Part of a small language model's weights.
Size: 9 layers, width 384, 4 heads of 64, MLP 896 SwiGLU, vocabulary 18037, 26.7M parameters.
Each number is 500 + 40 x the weight over its row's rms, rounded and kept within 0 to 999. Layers, rows and columns count from 0. Numbers have three digits each. The size before them is the row's rms in percent of the matrix's.

# layer 3 attention output (transposed), 256x384, rms 0.166, rows 234-255, columns 0-95
097:469482493485509462533424506443584588449482466483560606600505462475561510423507537436516571567538517480442492505514497504505489473463563553545452471543515452522470510483431553537521524485518525439498504455495523420516513596489515411534449490485543548502461502503460537460492549506518498523
098:465505429458488587481405509528562497493508437490492498493422478472453469502440567553504526519480522497522479414578446508519459559512396505513404511492441435521469550463496496520467521486468529490528483539511480496549543448574553499436409517448514532462444503479512535506530461497422483524
099:511511474464585480542553502513483504464470519441476501533446503467513479482563470497463495531484548465540513471542553442499467566521498497454524537579553573524486480491486513512480496603528438529481573602511484451474442487593510413483551538516456520478446538503501502584532514493475539490
109:461522414457464531493443494494530528535524479447545547470474473628494500465413491530424504495444498489456503470529503468547464508492557458466519490502502479524455492446464494504505506513535482543551480442474502558450485562496510501520465529458538555532500587550545462486457509493586515453
097:527468445590460475525590560443536527551465490510526488563524526554514511484512468485485481531536539510505494475459531540492466534469518500512570556515484497530510491516533563559486571502419581496480509551494516488492447513552498565563503514525561486519595455531538509441424510489528501486
105:507555541500512510495434559460590533513491476534524561524503465522443553467555470477516520535477520489518473560530495513500522478467498452434491535521454481463491519633474530439460489466573493475493468565512469451528463472486483466492496450555500474537523535577532467471457496488504522501
095:516582468456539420493521562508426451522566552488488534529538532577442455496473565463487477452504549542442519491497543459513481505504532501528450451476493586536430473529530524467423529468446487454482520572463507513571537465470460447418506509522499502540599451511543442481546469488521574534
096:510437536526467541491488457543536513533478468524504503457520420509566430489506547514450503545454497522494438510532495460510539489468539562471513547511619443479445492480540536506493481473483494467539490575544496494552519527511477507442547441490556525552455466472552476452469480574452467544
100:523475558425500466471498492439534518532528460544549510447504590547480493548495435467506452478484500434527497451494460476530512482515568501567588515501425544458469447449438453523506508450498500417498471422454498440423471499458445490463490442535472525511506495504512577458563500587478511510
097:494472490505502501483473564490499519498476520500587427458496456507472448474382514509539538492539542554477506567508453468482493522438487514537532515494466477564592514383510490497542445514518537475488488501535491464503504494484548506466533512514522522563470476474596551501604446503430458418
098:477482477531539459546488521529501443471514510488570450504459534494456474488489550480500468422534411415521515469577463365518471439544378503483483516513527484529492443510504512456524472558540495563498567507485462474472486476446540598516489512487478532469483541492523487492406492535469497509
099:492416505554454451468564565483450427477463473554536505453457379526396543464532438554509491505456504482523561575515525482486521533544501442474538566477473520417520525488431483570502503464478506454538407428554483478484492393491402497481470470473474435528450429523556503482506521500563502472
100:552521493432444486566500554499509497478526516477457485501584501556462449478440524525530492495512481509450531513477487467505470550507454505467526506506487536517482547461551484450408491426425523540525519487531505552561491556469531409544481457508528481458428473505447464515461502527546486511
098:484478501477556503554444519560477525455549481487561423511501502504461433503469526458526460473498489551483469430516480455561506499506523477530483560555491570467561486534440497500543474480530511544498494518490524551550578492470495462465411582423422463508541474493505471459467528509474515492
101:473587501513510492470574497477603460458515517549511529504561476522488489517499522555540548560432506504529597475458551507507536523474553434453535438527505513397533468438557502521508487524520476477570545563565558585467459531473509467480458440533517423526552454476503523530593532530477460471
096:501471499493535518461404532514468506514504453490523578422418529562501437506480528497495553504516489502570543527491488436508460547563487507532537509478472548488485505508596449508519516533460484486433568476578557551465484500519537469446557566521483496464533527513554580526580548496511478555
094:428463458508499447480527524561504492588515495548540584508459437436471512498492552548452461486503506541462482506599531464508470454483435481517451447500529548467489571513498498485534541500489529446481492506500473482500506580564506527501562477482544592528541519505518452612539540440542538509
102:529455457510542516538537516463474539536538512498479529489462515579525438557494531606509492481464441506491506499449506557462491524519510548505493514426488476514493581500562547559549492516480464538475426515484459456472430524456473430501521545486471533491407517423519570450532530513524444530
099:478547543494446466480554511563432563514504523526501485438474485510471482494497449515440485505539504511414490524545508591457488510547521495518486496506410484516473487511507615491527482481491518572482524474532525471520446459551485470426529503482471532464562559437515516486476481488530476454
098:507423462491559529487496516471536454452554511496453447486517541420606503529491499527506512538471497543538544578497645544471545560457488457493443554430474525561520484512477558493521489449492577528526494492518559417427504490528480520480492546539502523487479517485479450486501481529460553488
101:493484497530488521543489440511424490538511506535433532509484520530470532543446490444523534536496487522501425505486461537509515504501501504501479478485446534463491533580465499490583425496550452547506611538514468484456428467431484538456531518485528501554521495500472491551484511503488486470
094:502512439490517454501478412575357530488522575547487484502562506459522476494460476501533512486499554491460403576396389507512421551490550438463416487545485532507462536591612443544572526477561465530574521478525513496487496452539451555450415473498446514478460486552532525513475534498495518487
# layer 3 attention value, 256x384, rms 0.128, rows 235-255, columns 0-95
092:487500471519429468569507504493549473466491465493513458465509588574491446477470515527500487449529462491494548567486474508536520474426486548491542595562493512487499499444538527559506532461532523452527517493570484500511457544536578504487620583481509548363454524471450508517552517528454495517
097:431513462466516427506479455504536520498445510507472502468494489507452533522481498466472491496514554550532479454494530522480463441504489516502499470427494474477463455462476518515550453498481550441529486478471487499534521496534522543450507416516530594515545468568463575575516536557435520438
111:503483554543569470437489477514486509431506541514477460579451450497490412442575534510486513488531505500535462464439565495553504478479468525495513497466473519373543580521483576480508451511521503460550457494523477473556504561439480516520485486492442374514534495524433514461480580440490492488
096:511495529541482483460473527495494482503489474479521482517481551546504507465514454571547453529488376438456514488511556482463572507527487549500517410457554512531504483526444547593518473457449529478522523488364544500539518522501427428419563475473524481503503507514544445486586459536522595498
105:427471517479483487460422520513506471519492566508551535420482503476436401477481478503486504519553463556525506543521559523524471457555520506545485493458569441530510474509537438536478467506519517499510461534466530572485456527464502511512487488446554475528450493480495525515492525510591465580
087:531583480484539519527522531501544481498530479511532528453512532471500470521567485489429449536458560482533494479452461478536544492537433522560545462469455447453490564512427433462504477505508460540509499519575508521548524478556446518536515515460551554454415485512533520498428570525504517499
089:512504477484561524448457539451574447504473502530501512460473506544511560485508476450459554521520464495448490506470483452484532544484547455472516511499501482546503545583602529509542514520495572490552524524503436507472573460490481519516508466536488509525495485541471452578521538528517497481
097:492471474498455519542518525593512554454495536540509434509489459525525489488489567469501467542534488483447426498480478496495451539499580490517530513525554564523509508467580432574492548537478484506460516473440539525548465480532489541565488521520483532596529514458519428451550449519571517555
090:552557470498519535463491494430506474512509533500576518517456521484478458489516496466591451504513460509508475487450474440532499612529483541499514516534554529501372539513481507516536512504471541525532578540505402498504549575493473466524503482463538563545488492525504499512469595550430576541
091:473505517536473527573468481474457486519479358506491517539460486513491496454496507541472556527448576524524495470473487488542522567484438500481551496493401541456514507463476531475465500495544517436482496504420489514506501508459499492517504571489522487544449464510546539493509466468435459570
097:450518479471502470471518522548585465548496472545508481499461473516540432455476566451522517543506518525534504534570551491506508454509545515524444459471516471491496508520556575546500572560485488537465534490533536475555513487542539532595481408520533492518422522451596519504545469488538514572
093:540553503505548523499523490607503537451443508437479515589529558559502479489549548449496510491534521485476495494489515522525503446524549508500449503529469438503432522489505492495445470407423509500468529554535471450471518493472557528502520603510480510511454477452519510446520481590495415535
090:482479485507489509448546469503511453474452544507453456539642429488474533517524491475506500506507503465473455510552514489446507496496437472434508485455557511443452480520508539522534492517441582496580481531407556496558553385479472544537564571529480443476481506501441500531497517514458514518
093:521470495449468467504500498507438503496497463514497544483523514430507513499500500512609502523455469519489424418455455568537493538505574519441510496472472518508494531561537493501556443485441489506504522466492429563524553507559431560532499411542540566492462535513510429490522587494591451510
096:451492508480555493452520494484538470488454542524441526504522564495474606498486502469464464519538493558458571421534559511540503430435538537545538412498517494479477504487530434504485499539509489476517509596447483562466519566503445525466483509468550545511542491479456492583543563511558548521
089:476548460513525465448506529544515479455508493445567516564536463536463528515508486527406587503506481558442491508494504502468462554535441528504498531475479505493438519478422562473486466509499503497475530519555440438546549469444479485536510536497479503499510468536463579475429528523505425432
094:505478538489505508419489476506483479466506486500498445468455525477498528542548529332570517520557469435469436558503547463534543463492430441382447477457454496493524492549485546430516510550439479523557491499502503523469462508479493526504547557496505486503438457596471460454594534479503472505
095:523467471495525473529518426514507563494529445541512533454494390567492401562567461548486464521528494481505548531501474504526447498572543500501475489541560478530474503476377482559516545489461376555520516493506548521521487511552476498461450513517478480492513499513553501495464553543511483550
092:471478456595476481513508563432532409472515435483432483524466489469521537458531471538503524464443508532521532507506421460511508424465444551454433526437455433529473517544480539456508390500516532452504526468536491535527439461453524469537534563507540513462478514468443552523478532484417507444
102:482455457561464507520464485434480473479499538540490504480530412466497458524563445499530524552510457517493432500500493473510489476546485513505583453563414439524451515548489487490543473483465572506508510506516493443481453496448483389465508473525487444574515498543503431466471507496465442519
086:456463513467531489473507526519429499496486516479550541505482447517427541485543553548425474514523451530471480518479518502519533560467517476470529510458522484559488580489483511503456503510521516453494437407531546517473509503497503515447497463478526414479535542426565480533563580471484482515
# layer 3 MLP gate, 896x384, rms 0.154, rows 0-33, columns 0-95
099:501515526475486509456533453519554509457476470484533529477456512430496481457527426533550477409517426499490520504597459473493564490513493546491473452521511496425501455554441478515462530513468459480539577592522556463471436539482496588511492523515536466573545455481562504559524493482524477490
103:478599539533460529549511571555538449539506465531550511468492525493472569482533435529519512478517471536501489557509533446501501488480433479526455492497511516519400436513481504475499486460495462498572523433514466552500467450503603366519541491572497458507501511488555527520483490538511481497
090:502441584445467535560450506518451577542437538526538465521487553472511521513450519443538554508490467518550546594467529566457515462524496514454437379506527513519527501466519520533460509548514540495487519522488549541507492511466489532426545510526394490527518545484482458470496536564596563560
111:508541460438521463506480539533485491475567501536558522489459469461413446506543514472499484521434514491500484459500463508505473567542526524522523534548589547558465595539503532504497490510562499555573488562513468513495564514484490436451451520511451517454546523474529563500546572599526526516
101:531487583515513558485487541516482521470474457489555487451447423553493550502544444500487491434407515506497535438571529455504433511526510499506456415493526546629458537505525519498492474492422498466418488423419433497583515502488456452481455490592584487478491482479437473526546495557572417501
087:479545527502445477525480447447463509528510511436473566480450470493422473573429559499482511471561493520544499469482483541480452562483430502576513483495527525523602527489542531442494519434458508498468531514513426533489546503476513493492485482471502418581478475501531556433487566583465486468
111:507480541407507550486558526475458420490527509518483486507522471466452497496447526522508505514504560410462526479498420459478521536551498498503448500503485490459514515590520468520451495513564510450455516547529496438506455558543563527562583456468545515532471540480466529483422470508489568595
106:440564495464490467555578481516475537517467479537453555487512506557509496515555469518492508444547517539484478465474407484434505481517548496526506528422488565498509525503524453543527484465434501526525493588498480495463440497508546509497428543483500496545450531448526542503547506481558486485
098:452612522494505536550523524521493558481491525542542533551506485467527588491460533542525473485548493462495535454471468473439510479469511477527466549506554515459464494549485558508505526437499409484488557541428524559494512481511443519440515496555398457464528544501505543511453491495512455481
104:526507437480473498573452554631570507478505503439465467531488490425474623521503517500512476512436427503447549503479479395495531531522492488468539486518446513549447479547492485536539483530415483494534524504492441498442459456504539493505515452511473474459483537498497458525516539516548505501
094:450572438450514507500422463527486508546475478563488495490523433431534456511515475540499520523511512396476469430475492412506449457390460444547429448527548503488431522469448508468468545447468478537506492538487500465446535483475490491461492477490471486490522502471554573523541501550536558527
094:516458483527451495550524549480521523512502556555478492568471482507418503515529461481400543517476521509454508520506504503521455504499452516529503527483501528458501497430493483496498515520440501476504546577467575497532417489498555459502478485519443522491594436464463449533423507431415494473
095:476514554485543475556491467554555441448369518440519490496522487562494513478447521493479481498522532509545509443530601506463528411523484507471529503519489526543480464534467461501467520519474543449462505515484459551512537550447491521448493400454493473498519517577497551499485565484515591569
096:521535477487429454452541523515491500449513444526560490514552600486433478518519455461462486600575478560510480557489472487494497512523510506443465532525495475509490473520540510565494497522463495553412440499461511515494518505501541491477556521487497580549503524456523471552479526500486463529
098:541519414490422435464506544486502517484486527443495504475455583555515528443492544529445533410429515520500427454469496438523546533480535529501503490495530473460588483453542473509569471512571552641407450554457534444483510413515469532589493491556455552426506538468523466518470495480548542552
126:549478522496470581465464507523550493569467604532506482535487534523509477511519587458463467494510503510509532464464506508468524481458466537459470470485551478556480478514461491543533478476450464530417467526500497460484511504450476609531590470543517467518481532498459497516530517428472492513
099:504515500384531379439513548486455410498569514534528461527563555442488518460514475509535430518484440501516506460456501490483486508548481520426510537486547557551511489495505556551449480446536446442520435511455484527397563503491514476473567448445522480542494561522525487436455544554490516538
098:528439475506541508530469497452459510453477540568527492410418470526535524423460463512473423561530517447491473533503450478485477421491435485513487485508555516556441482569499458503449543568479515469460432544576499504511455541425482467449532504526469452477510485530483515487470492518551417516
096:497518432536516473472404425510569543546537463426443537477561500437500463436481395477513447513488467505517504445510444501490435487478496529486571548545500440496528434531512517535468512508440492551538438453461508465571539503475545461447523451524574459471495539501539433549506485481512401524
101:454500474443552512388420513441506501543527455500525492513471480499504538488532536522481463459505493522420545462560572402552521495564460498503434515487456439536542524430471443485498438458503514536496526557450493507494425487522503492503524520514480477468522494506468459504560467608516497511
096:440594410553488542519539433512525439507545470476459549486504493493458500504468479522497521541521575506578512400459458473514502455519509471554466512553446568535460536528548513531516500619490509528515431481497563521564565496560443531500500506510514464529483548533538508527504524559537509501
095:612543470507485526516410539461478484542556514519603505566492395534542516509451515546532466503547490491455515575476479516453494490451532458428497447563396544462440474414517512546502499438524473471489485438522455507520464525520441543534503510483453506509483522495582504454519560506547484455
108:485460449477457559462499542526456477523456516495500493451517558498578548503530492559504537487493508437449556508537536559528521413500478553455474457556599527454533533527466487501456508505514547459490518516532477473516499592487449513530479466508591474551486588526509529474511520559494542528
098:549495486471552499543511595487503526520511536463418503456521482492571505479498457431563564534510492497503464524540541506513525534481573549488481542515477479459478523464463504520462490459519555512454480463534516542538521525534504506474565494493551527522539518509500515481476503517521501586
105:573485554525507589432564488456535517432497565560442417580499523482498530530534496510526514522530545431487461437518526399526498418596475539545498556457458612580459523474525439490528511494493500456429507556540409503555524496469494489462537442509484506459518548558505457531519518509502544492
096:494493492422540467539454437507554499531503501402416483439463514576499529448439477489461515494494525507496460487428532484444455507523490515412496537477479499466485490494434404493541522474421451515456490499501482431449476465531450587477533595507512508619436525481519539489431402500440460428
097:527451449519542469497500539483512460461403483536528495483480479557487510513485468498579542531514496540579541507557512494521511460447555494516486520476530527420521549540556444570567617499496529455496468532478465553476566593507521518474507513534502479527529512433527497517466482524554453498
105:526475499501483477515506475513529463589470487480417483541514499461486506502485458497481474484508458478534449563485504445484528520531569483562497510454535555518533503515502466521547514571593564497518503506535538510517497398544427572480485440545487529473477524529460578505568453525486569472
096:514585564473506511528452472497517485514411431496515539427476499441499472526504557460484516421455531453471530528486461526547524494500611478520445575527516431443574520543520445512501515521493458509445495570491477463476522517486543564495474449491482455513544500527500496532502561548516412494
101:467489504486495460482499514502498422545525495493471535598568490550540452483409493497570471472533555555427536479459490471462428454444472472496554472508492521519460538559531500465516444489532514497466538520557397459587487434534501507501497437470518476507489491426435467542485506542578521524
100:511531487522455506505499464528490456552523499512482440493537567535472482473546519449629513506530566454466471528507531518469507505480459540548510491460472533495471509460474498572500461422453544489458500449523439521570405563542473510495450477525552511550501488506455543536452464523497527480
099:517494458452501493523504465553481573571503508570502445548474469512450566496590465481444436457442543480460511535467520434516436528576522502520487549577579492512536457436489515478527469530555521552507550473536437466573501451493538502486493480476511453494508485532531467532488464471496487509
094:514433476451433469514466525460508477486512504543515554519499497467525525570520510579527455460506557521450417519580555497457455415481573424483481497511441515531538504468526475480424520492518463530538507433434460550504433551465477474534589500540468487485455502450463521486467560447472504475
103:469529501498450507554520429491473518521502456550539467535473575524501554561507481483514506510447526519495496508452479463530477545473457564545486600471563492437560503469504512476443426452543545548501497422495461490436461432464521460494518466474502463507511441484467479441523468542493521528
# layer 3 MLP up, 896x384, rms 0.158, rows 0-33, columns 0-95
102:468488517489529483462443576513538454510460503541458491486550490477538443500505542528492549519467455530444542485496561448500514421571483545469507463514496545463510474477455399531487521534559547472465451496478521511553507493541501484519503469432487531517469593481457534503499455497611511456
101:510513482425584541466544483452473514521538507507455543508652474504527492481494548533506498519508480500580528488425521517467517547527512480543433493458465501485549475472470529485581501565471492511545471549457490529495600549512518548544547486404506538540493480544484465505462513444510450500
108:525509431510495479451458516507588465483501473571506533438526492534509514592513501497543495559526485562490532531493552531510535546500471483514440538461500496454496516475557534488503517413466500457462461489476493501482501460423567551455554466557471482415513518522484492513477494591525503470
105:512462506545470565496447479483555480562542514533535477500511551461548500471483494531546515484543494499500490512526496490468473427531556513513502474446462494502486500491549413524505490446477559545409556570488548501508492488484525473461512520512545428527540452486530440503473510507539521440
095:533543493538434483560506516454499461520538450493532438549443499453553439496565538517495516425498493506466472594503508567499483532530510530519546460533533497463498407456522507497522465458575540490497469505486513529571519484497529517514513525483479495441455476394528456560495471465542467448
092:525439460435494537488485532516523461512484460420535555474524567503505465489474471564584511495445461443478507523435459511514521507510551486509452520486454427473481492537557526548426496492531491485510491571483466543539545490484489493490464455581439570474429535600470482509469456479441509485
106:491501515495551499534526509570455464469498510487497525483513504453489457561546479508429430494532458496517543459508533456541512470452514517535519548448535539436485524400454562459493490479414516552464559490421464464472491360513486475503435512553545550511476511550426469445472451482414513410
099:475531467527541464467463506427435562488541541481541597439512489529476516617424514378442502538454469461484445488526534528509465452502491573499513442569505492479535478531495518522522492540509522478488459513457480488537520511501517485558527459549501511620498543458457497577450474552466448458
104:481547522483554656565507499579540448544494540489472491525460481474511584479491476513534545535488404488550483406500567512485534503468536476521527484491520537428483498493526499530539457473439557500541519488474524492512519567556433533521469550451509522512556446494579468495473470533518453484
108:532483499521539583512532537450488488504628458496475524468525518535580485523493524466492495489527526553517483478466444541523469524455480514475529559445568494466518580530483463519508449435512562502473511509566545447554458506523496528567506593411546550499563442467466458423508511547510510517
097:524556483468479564561485549507528561454561459509486486443514478627426437541555430498504539481490432512476522527461495438570541465528482567562513475473532444548541531521506487496552492521470547494486512541431455504562432472475481463517487474482474592483516470385428503444527507431487423524
088:478469506481524483516444529503574548469494515493516444492513512438516467481456564535496434563530449569499474552448508485515482461451522474451432448452520576467510494486506585388495518501467506525426520525417493508381379453550491522494529472527482453511426483536493458484542479541560580540
093:547471524503543449554486531485491491573455448464503506498434445584451501540523565520483526546520500547512443492514491469506532452448425528570573409475496512498535589542454497453485494505494467512477458446483514437566533554574467480516471515475554508482470493539425514470492519465431511478
096:485494521522422511523516486420496487409513476513561505495532542487473457449412529483527471559426559510388527499494502451493494432514530504432523533550407462588499549518511485494486575472548493479452485490496445547499461511519507549536509515463634524543521441435503454509527510494479448524
105:480407468489537452430494503475552450445461602468473460471499482484471451470521547430476455498547522544471529482476490504505533495477469537458487502515528496491543428580558513469505482472520418536464430568501436499429480475533421423552491492546522457495505529408486546484487477478467467461
144:459544489492506436462525555489500572401508421472472470507478494567519520503503469503496588568520519524503507559550459536545477514507591486516483456520445511470489526443479563435530475489556483480529491456561516491498455474537489481466495484505452539457509543511519493425529538507535543492
106:480510456495505470467519465507413540495465516481503471534522513537508512462495444501506424520517460523425482459491403525509442535550538558531497528510444510535539540520602509445512510495488476475563486509476482553514434505471578459471451507459503418452518535536404552532455527482487505506
097:465512561518434570515549433439524465465469534526483508484458467511574493503485510543574494503497478419520538512502513417434495525455541512465507417471560536546445461559471472486461464457502462506508477553569519497527522508516542534465504520495453462430453466509520555489445535484486474559
103:535545554511497463496496539512515528473517494556493534493470550483457453500442477519541472491449517453548447589504441463492459510507496525525472453506469489510521505475496490468579487547478538494467430483426524542480472523414473526537454423524464509470446471469457517498505590516503468549
100:479481553579398497599517474458483467406517552489493458522510558502546458458553513444505491526579546499524550509500529568514487479431475583562536497575450464499438538589519490580557481571555448544520516504502538490542534585449497461505496452504447471545510562483457468539497501412528493469
094:553595466442457486504522512456502505484493479489503525453472482539514464551445555472533526476528521526545525418502466528461554494421454614532491514474387492520588585603501461526498471539452459500508493514478501578490463532508456543525500499433548517525510549516497537485525475463452465462
093:495480498466521441522515472522512557458489512512519528517484492462501570510512464535554530500503465559418460511546420480563493450577509534456535491482539528475538542457531540524537433531487574556446489566468547538427526519490570510509478557546504475413495523499550462537504486532488482482
120:517444449488470567454474521550451466469514565521442564500510467506537483490543427521550518502540446462508439512543524481462464453535435416486465411497508594489511480557478453468432493534548603509500495480512552528535471511418482459438471492484501494513475532440488509431411500536474467535
104:500495455397556509516477592489443480489470489541540562421481501497430502512500437509504535565523481510509544460504510500449473492483526481496468543435518476466501507493479429478422587473522510523542530499419535457579502523509467482492522521422524500506552432556495547509402566546543500523
104:448439533500451426427576511522509526504508514482507557458526444433466533523450469533515493460500494485496415488527526490569456459541507490481555538590514473447492517558484502525513559438520500482511498496469546552514491472507578442446555474485496450480507529514508485499474526524491442527
103:548473487515435472508471534473501461493450434444465478414491566439528397536558468489524508462511506539440510489469448402465471471437563434547480529509417534496476561509490450520539449565547507456525510501483583531496506502506451517458574547516518520506558514471436521471460538490452502534
106:469493544492584437564551492553485397482503446437453510501536543462518532543532468540504504547561505542520520518435474439384535454515474500522546519533456432535495437556456468505520432532532566470489483483567507500458590503577488540507502576482538449557465506470509491514558458560491479512
106:491533451506529495509482524528555454460481549463467495480510451567501461514479517483509566471519399499514429537473542526453480493434567488522402545505483492542477515489544478566499526456472469542481499501529426472519517511484535459510410458555507569537508454486439545441557506425487518445
096:470422574460526476571471530530479464543488470500495450512513500421466429483490526506537547480593465526558520458443514452478488560431500520530508495525476554490527448457436496477547506514492469441457579506497462500589524457534514531532450543479522526552513503457476455533546541485516567581
106:502502505473542471404404501517520509564473487451456553577507465611506496485536442473531491452502525548517479523485495546496482432459505494447533488440465503520564583530487479510508460535471546501501443484503489486558478464509464479513565486466518451489460456501485504473506545574522533576
104:500556487447489497506504511512474485506473582556543471475492516460559538477499522468480543475507513533503505480548481458538450488478575520507567524511509521430496541448518443447468501515482539552539497494491499487551562449454569441516553466474517476457463501466478577490566488496474506423
103:492449508524602477486512514476552557573443563504392459511533422494471456416446453509503506506443453542572562562470552491503505514487540472489504455504548481574521562510511549497476447534475530459544505513562509443492432464514480542608495501501505508424445484471475469525538464475425528567
093:535431507474493513450512557520505511528496538585459527475509555463472522546499486441470451499425434515446467522482480465488524450493533430493533459512488530506425467432471551508491501483515454457552479515449493476477540481486476466476583473482504525459562545491582489481474498442468561521
103:546526559538526587577500402481483504462488530531499491557499516478429457567513500465499491501459568556497512534492508535456500513449453505572573517517542538545603546472518537405485479457476548465453529488519516450505442519514609424561510459477487521498453486565487517483527462533502470525
# layer 3 MLP down (transposed), 896x384, rms 0.15, rows 0-33, columns 0-95
095:533551462513462522539468527531459522511564519485508430575530509499516513512458518548454583546466510445531540466470586459507528493542465486483505515483524497627466505530480539428541487559558499513508438438499485497528502557554541497500562494468483539513509497477437539531516385500499514503
095:561498547500509520447539515487528508552564517510404550457525574476509427456483485516534489473420522537455462515550501470485498478475512515530473457529412447484487523542540559432535439470496560454499470501503440514489531444522408486564599569482601549493465548578549449536511470532464521507
117:515429569430599495520491494488437447502495501498409520499501509538535488457522536552432441442584514407530428517511555447517545529493481540530588540527470487434558485444511524461504533448500561560496526512490542496488449479558539550525448486501551461549499462497416463513504531417508485538
103:495461490476465525524485484510504513420513443520507487497416529435511522557455499457511539461570475468514566509495566453509524548536463527451471513444505473573505509521485484535437490410524530599419464539548469489525506554541461491539484534529520499514482467498534529485529522492553481523
100:545519548485412491569513477509488337467444420468549508465500496500511520458501542579468504545494449528523536501600503485487479454486494493566524470446494498455532459565507507463471490529490556535522514480578512494567482520555527530472508484515483574477589482459516523499528454474463501476
094:470498490477593538468565494499567463494583407526502479501536516532466486499549501458462542534477512499517491502484505463480497443469556508549514500482533487498475496431479469387514494555458474503470501478440546476484500443543539428494469567465560550503523502505499446512512495510550517485
104:481489499539525474453469491445515507494467403514478569506435519572561477477429451527451439481506514511552497459522447523501518521465445475540472505504526503467452561523540487490487443506516525534554513476521494484428471553495524525495509543440503443507569550523597545559492475572494465468
103:518521545429535449524533456513580463532507452589525553484496481515507444486506520490515560444489501458476535558460489510503462483521526507425512471483505469508537462553507497504572477489469517521556452535508503455505501550474467525583474518553467469530469503474513515484510424461514536495
096:497517470576540507559560494472455482496533499514451452504526547472523491516448520499543540482508436544588537447518508518586544533504484504475485521491499500520508486459557525477550456490565507514450462523463476529418485441493538543518564497525477518477526478483501435540495462439499577543
108:455480555534516549415490489430432471480501528535480545541512439500488420553408464428552591421502475427510426578508520568455469563517466441500528541469501505551545497491528550496558539438560489515512494470459546505476525496538427446432538486474477541457580498528510468567495450439526525468
104:452503542433510528532486568421475456532512468518507536457485425486469471522457498455581500453524418579535503456509443459533528450463438573443564477439466481584523477454538473425484500484494410525487503470517475551482480503545506468543504490503420510488534473504475437566485490467518545527
093:452536463542488533502510527460473546436478545560437503545503456486491564507535493490515488445581490497481532500430510503456466536443551419494459521586549596462467533493518507531545453493474528606477529496472487461549512501571478435487527467464463463443562540475543531477429446456545490427
097:499455444531517528513534501510516501548523386550550538412490517525497504481544539506464512553444570477453514511535527474456475545509543540530556480474488526480464506551475516478541508504608454445553462448578456536484472468560524522416503499500499526531565472522526484498506458539496478522
100:533481533505583531517483489500516503556563526465450473556498495529573480569468565523489555475516507511580512539514569485524511500498493512473441547501471516471424473460450486516496473478437472507503519534505509415509495491541484540480542509569487491445575559478462551490558481558449475544
101:441583512561506518492502483541443506486496448483511489438540493481481450517545562529562497539496553525477529435554501520474473566551542540483513404515567510486481486531508530498488549482522486557446540517509531535531505530454567508565544466506479482528451491485452491453480395561506562508
112:426575493475530434538445550470464514444563473411454538520524479478489510520520460542546502450501480481555504488514503511490448472574559475598480484471527489465508537464469568444492562542540459526477500518482500468514499523555521430489459472529462528428504497496484478475486436522483477462
113:555536486486516530462511480482484537475479479481501529551521468540396589524492419509545502471558452528573471566485464448525489543504494561442557542497539482521499476490497532502483496547532534537467518517520518478512503459479438511481460502480421459476547503538572496528485458548463536508
094:563460452456493470497444488463427584475485453444486508492517463462584485524508512518521484483463475445494417470518499456576473477567508501495504538445500513546520502539500508426433500513467484517514477573553474373495522505540509456486552551479550535510512509500501459519453521539588482542
104:520470520497526494482482507431498508485441460499458554508579569529555572493482465536492551543512518505570510417513455492471516501438510539516561540508522493501512456536507544421573554476517545499526501555410513491513519539547542476481470567485601451528447509536560491417578466484496551480
099:505515464482509477462449483558507528493509551539532514579520495482563426493556393573520508469464494390445522448522502460559463555480520449517474498496531541519485526478472483483546442493509467554516549458508460499551478477514523512477484538461561543510525482532495551460530494450575548509
096:448490545518503567546544501485383494459476487477528469500503525486435485515499458466491471527534545400420495495479545527530509499473536531460478473498482433483507518438501459558515520508528470453474512529467510498480412497445484482457417481539544468524557554507442415466505493559487523528
095:508471509428527444552450520514496592550471494545549513548485530517487602502492465545531526507491559428452515590583553435519535574602455474487511466435493500475511464453528555519463505561523494568529476522474565552544443459473474493443560542578558465457541496510533527453515534490506461504
105:520521463535534492480526578498479479529481543551436490493505540419558475530463500517497541503484443462511530522470486511489451504524566485555475433548473476493489500456486486498487539488570531475506489549425495478467453469515540480484393478522496509507520514508474538465450456526494586463
107:502455461456426514501450473459482479482442442473565493483399458494438540528511452428493404467521515494477498471475540438511419486483546522525519512479531459465538548522505532560507604503504568514560522544551412448460491493500486450473420529539492483484548471522478540480485446478546531426
102:506435522436480583466593466573534512522497486508426522521509480479522492507484496573480428496483473428541496479553559482568524471476435494414526528516490506509523519539524521486487539489554470508463466470471553545488475455481516516494559514505516449459507531447519598556460470453527508571
106:534535507536444548480435511552489458510510458440520499427476519454443519496526423483520586448488476476495499511537505547465465558539491410533497525483430529447569539463525505477438460506495518547504466518532618526507524503506459449522513474487420469481444466505436484473483498535460469535
099:478461445548492448585479510534503523474548485507529478420483516555513518540499426505555529566491541514488559549600471460454483493548529522507601497557496478444504533567430396510538513543500451512465516451547547539496534551516544463511503597457560464581533501481508579457520529530542449453
098:546463486492537432495489495454505542482449474495561500489483431529536459421509543455549503503511539466448552489533530530474532399489560493524505483499474517487561505522473480541516534524513458447484497491525476514517548489453471462508451449531492543588493449538570499500428465489560496420
099:500557465510471487517448463456480474481499572463450471541542497482492519517530470570549578581499462552521515481511526538490477465534542578546555517495423444478503515501513502487493501533534465460489474447467497474542546483517516513437515534531475474493501481448437455486490460422470600551
099:506514499474520526528513441510586534506513486534434508480439573542416543461477561406401456483460462518505480544509506473466462501524465514431467546477580497508551489472530401487491499509448506533543488589523482478456569488474448512482430537448510511465452537487507423481466511566583457494
105:485563532451555549475526503514519538516503508564467506495461500450412511462486546461435504468532419501504454482482441494534525479459502418554539536496492503460524486562500551446464550525521484609495543391441521498456511473535479505489522529519504458427453510459476414504558517468526523564
098:449557503506479470435436454460555535452558530519565485460496547543480518413506494452537511561476563530534477547520485510403538400478485487478467533508558489487492487485565497563510565536434528515469469508515485505514558515509442458484523483460474494568422620578471568403508483507464448542
091:524486471488576457525474543446508572477563507520527551495499474478492568500457579561599494480521497488470494566554502508473464473444543486513586489520427504509557476518515563448488547506528480532488484493390496514494487517500550464514553524556551505497515454483478487454472560382516522467
098:451514515493463554495474539526495502542448514445532458509498401494539492455522504437522537418447505542460406389516475494480514527537532463494509497544454467475493526476541454515494540491408477488481518504466492470546540577496505490522527556520447486462478536551592587535499544501473521498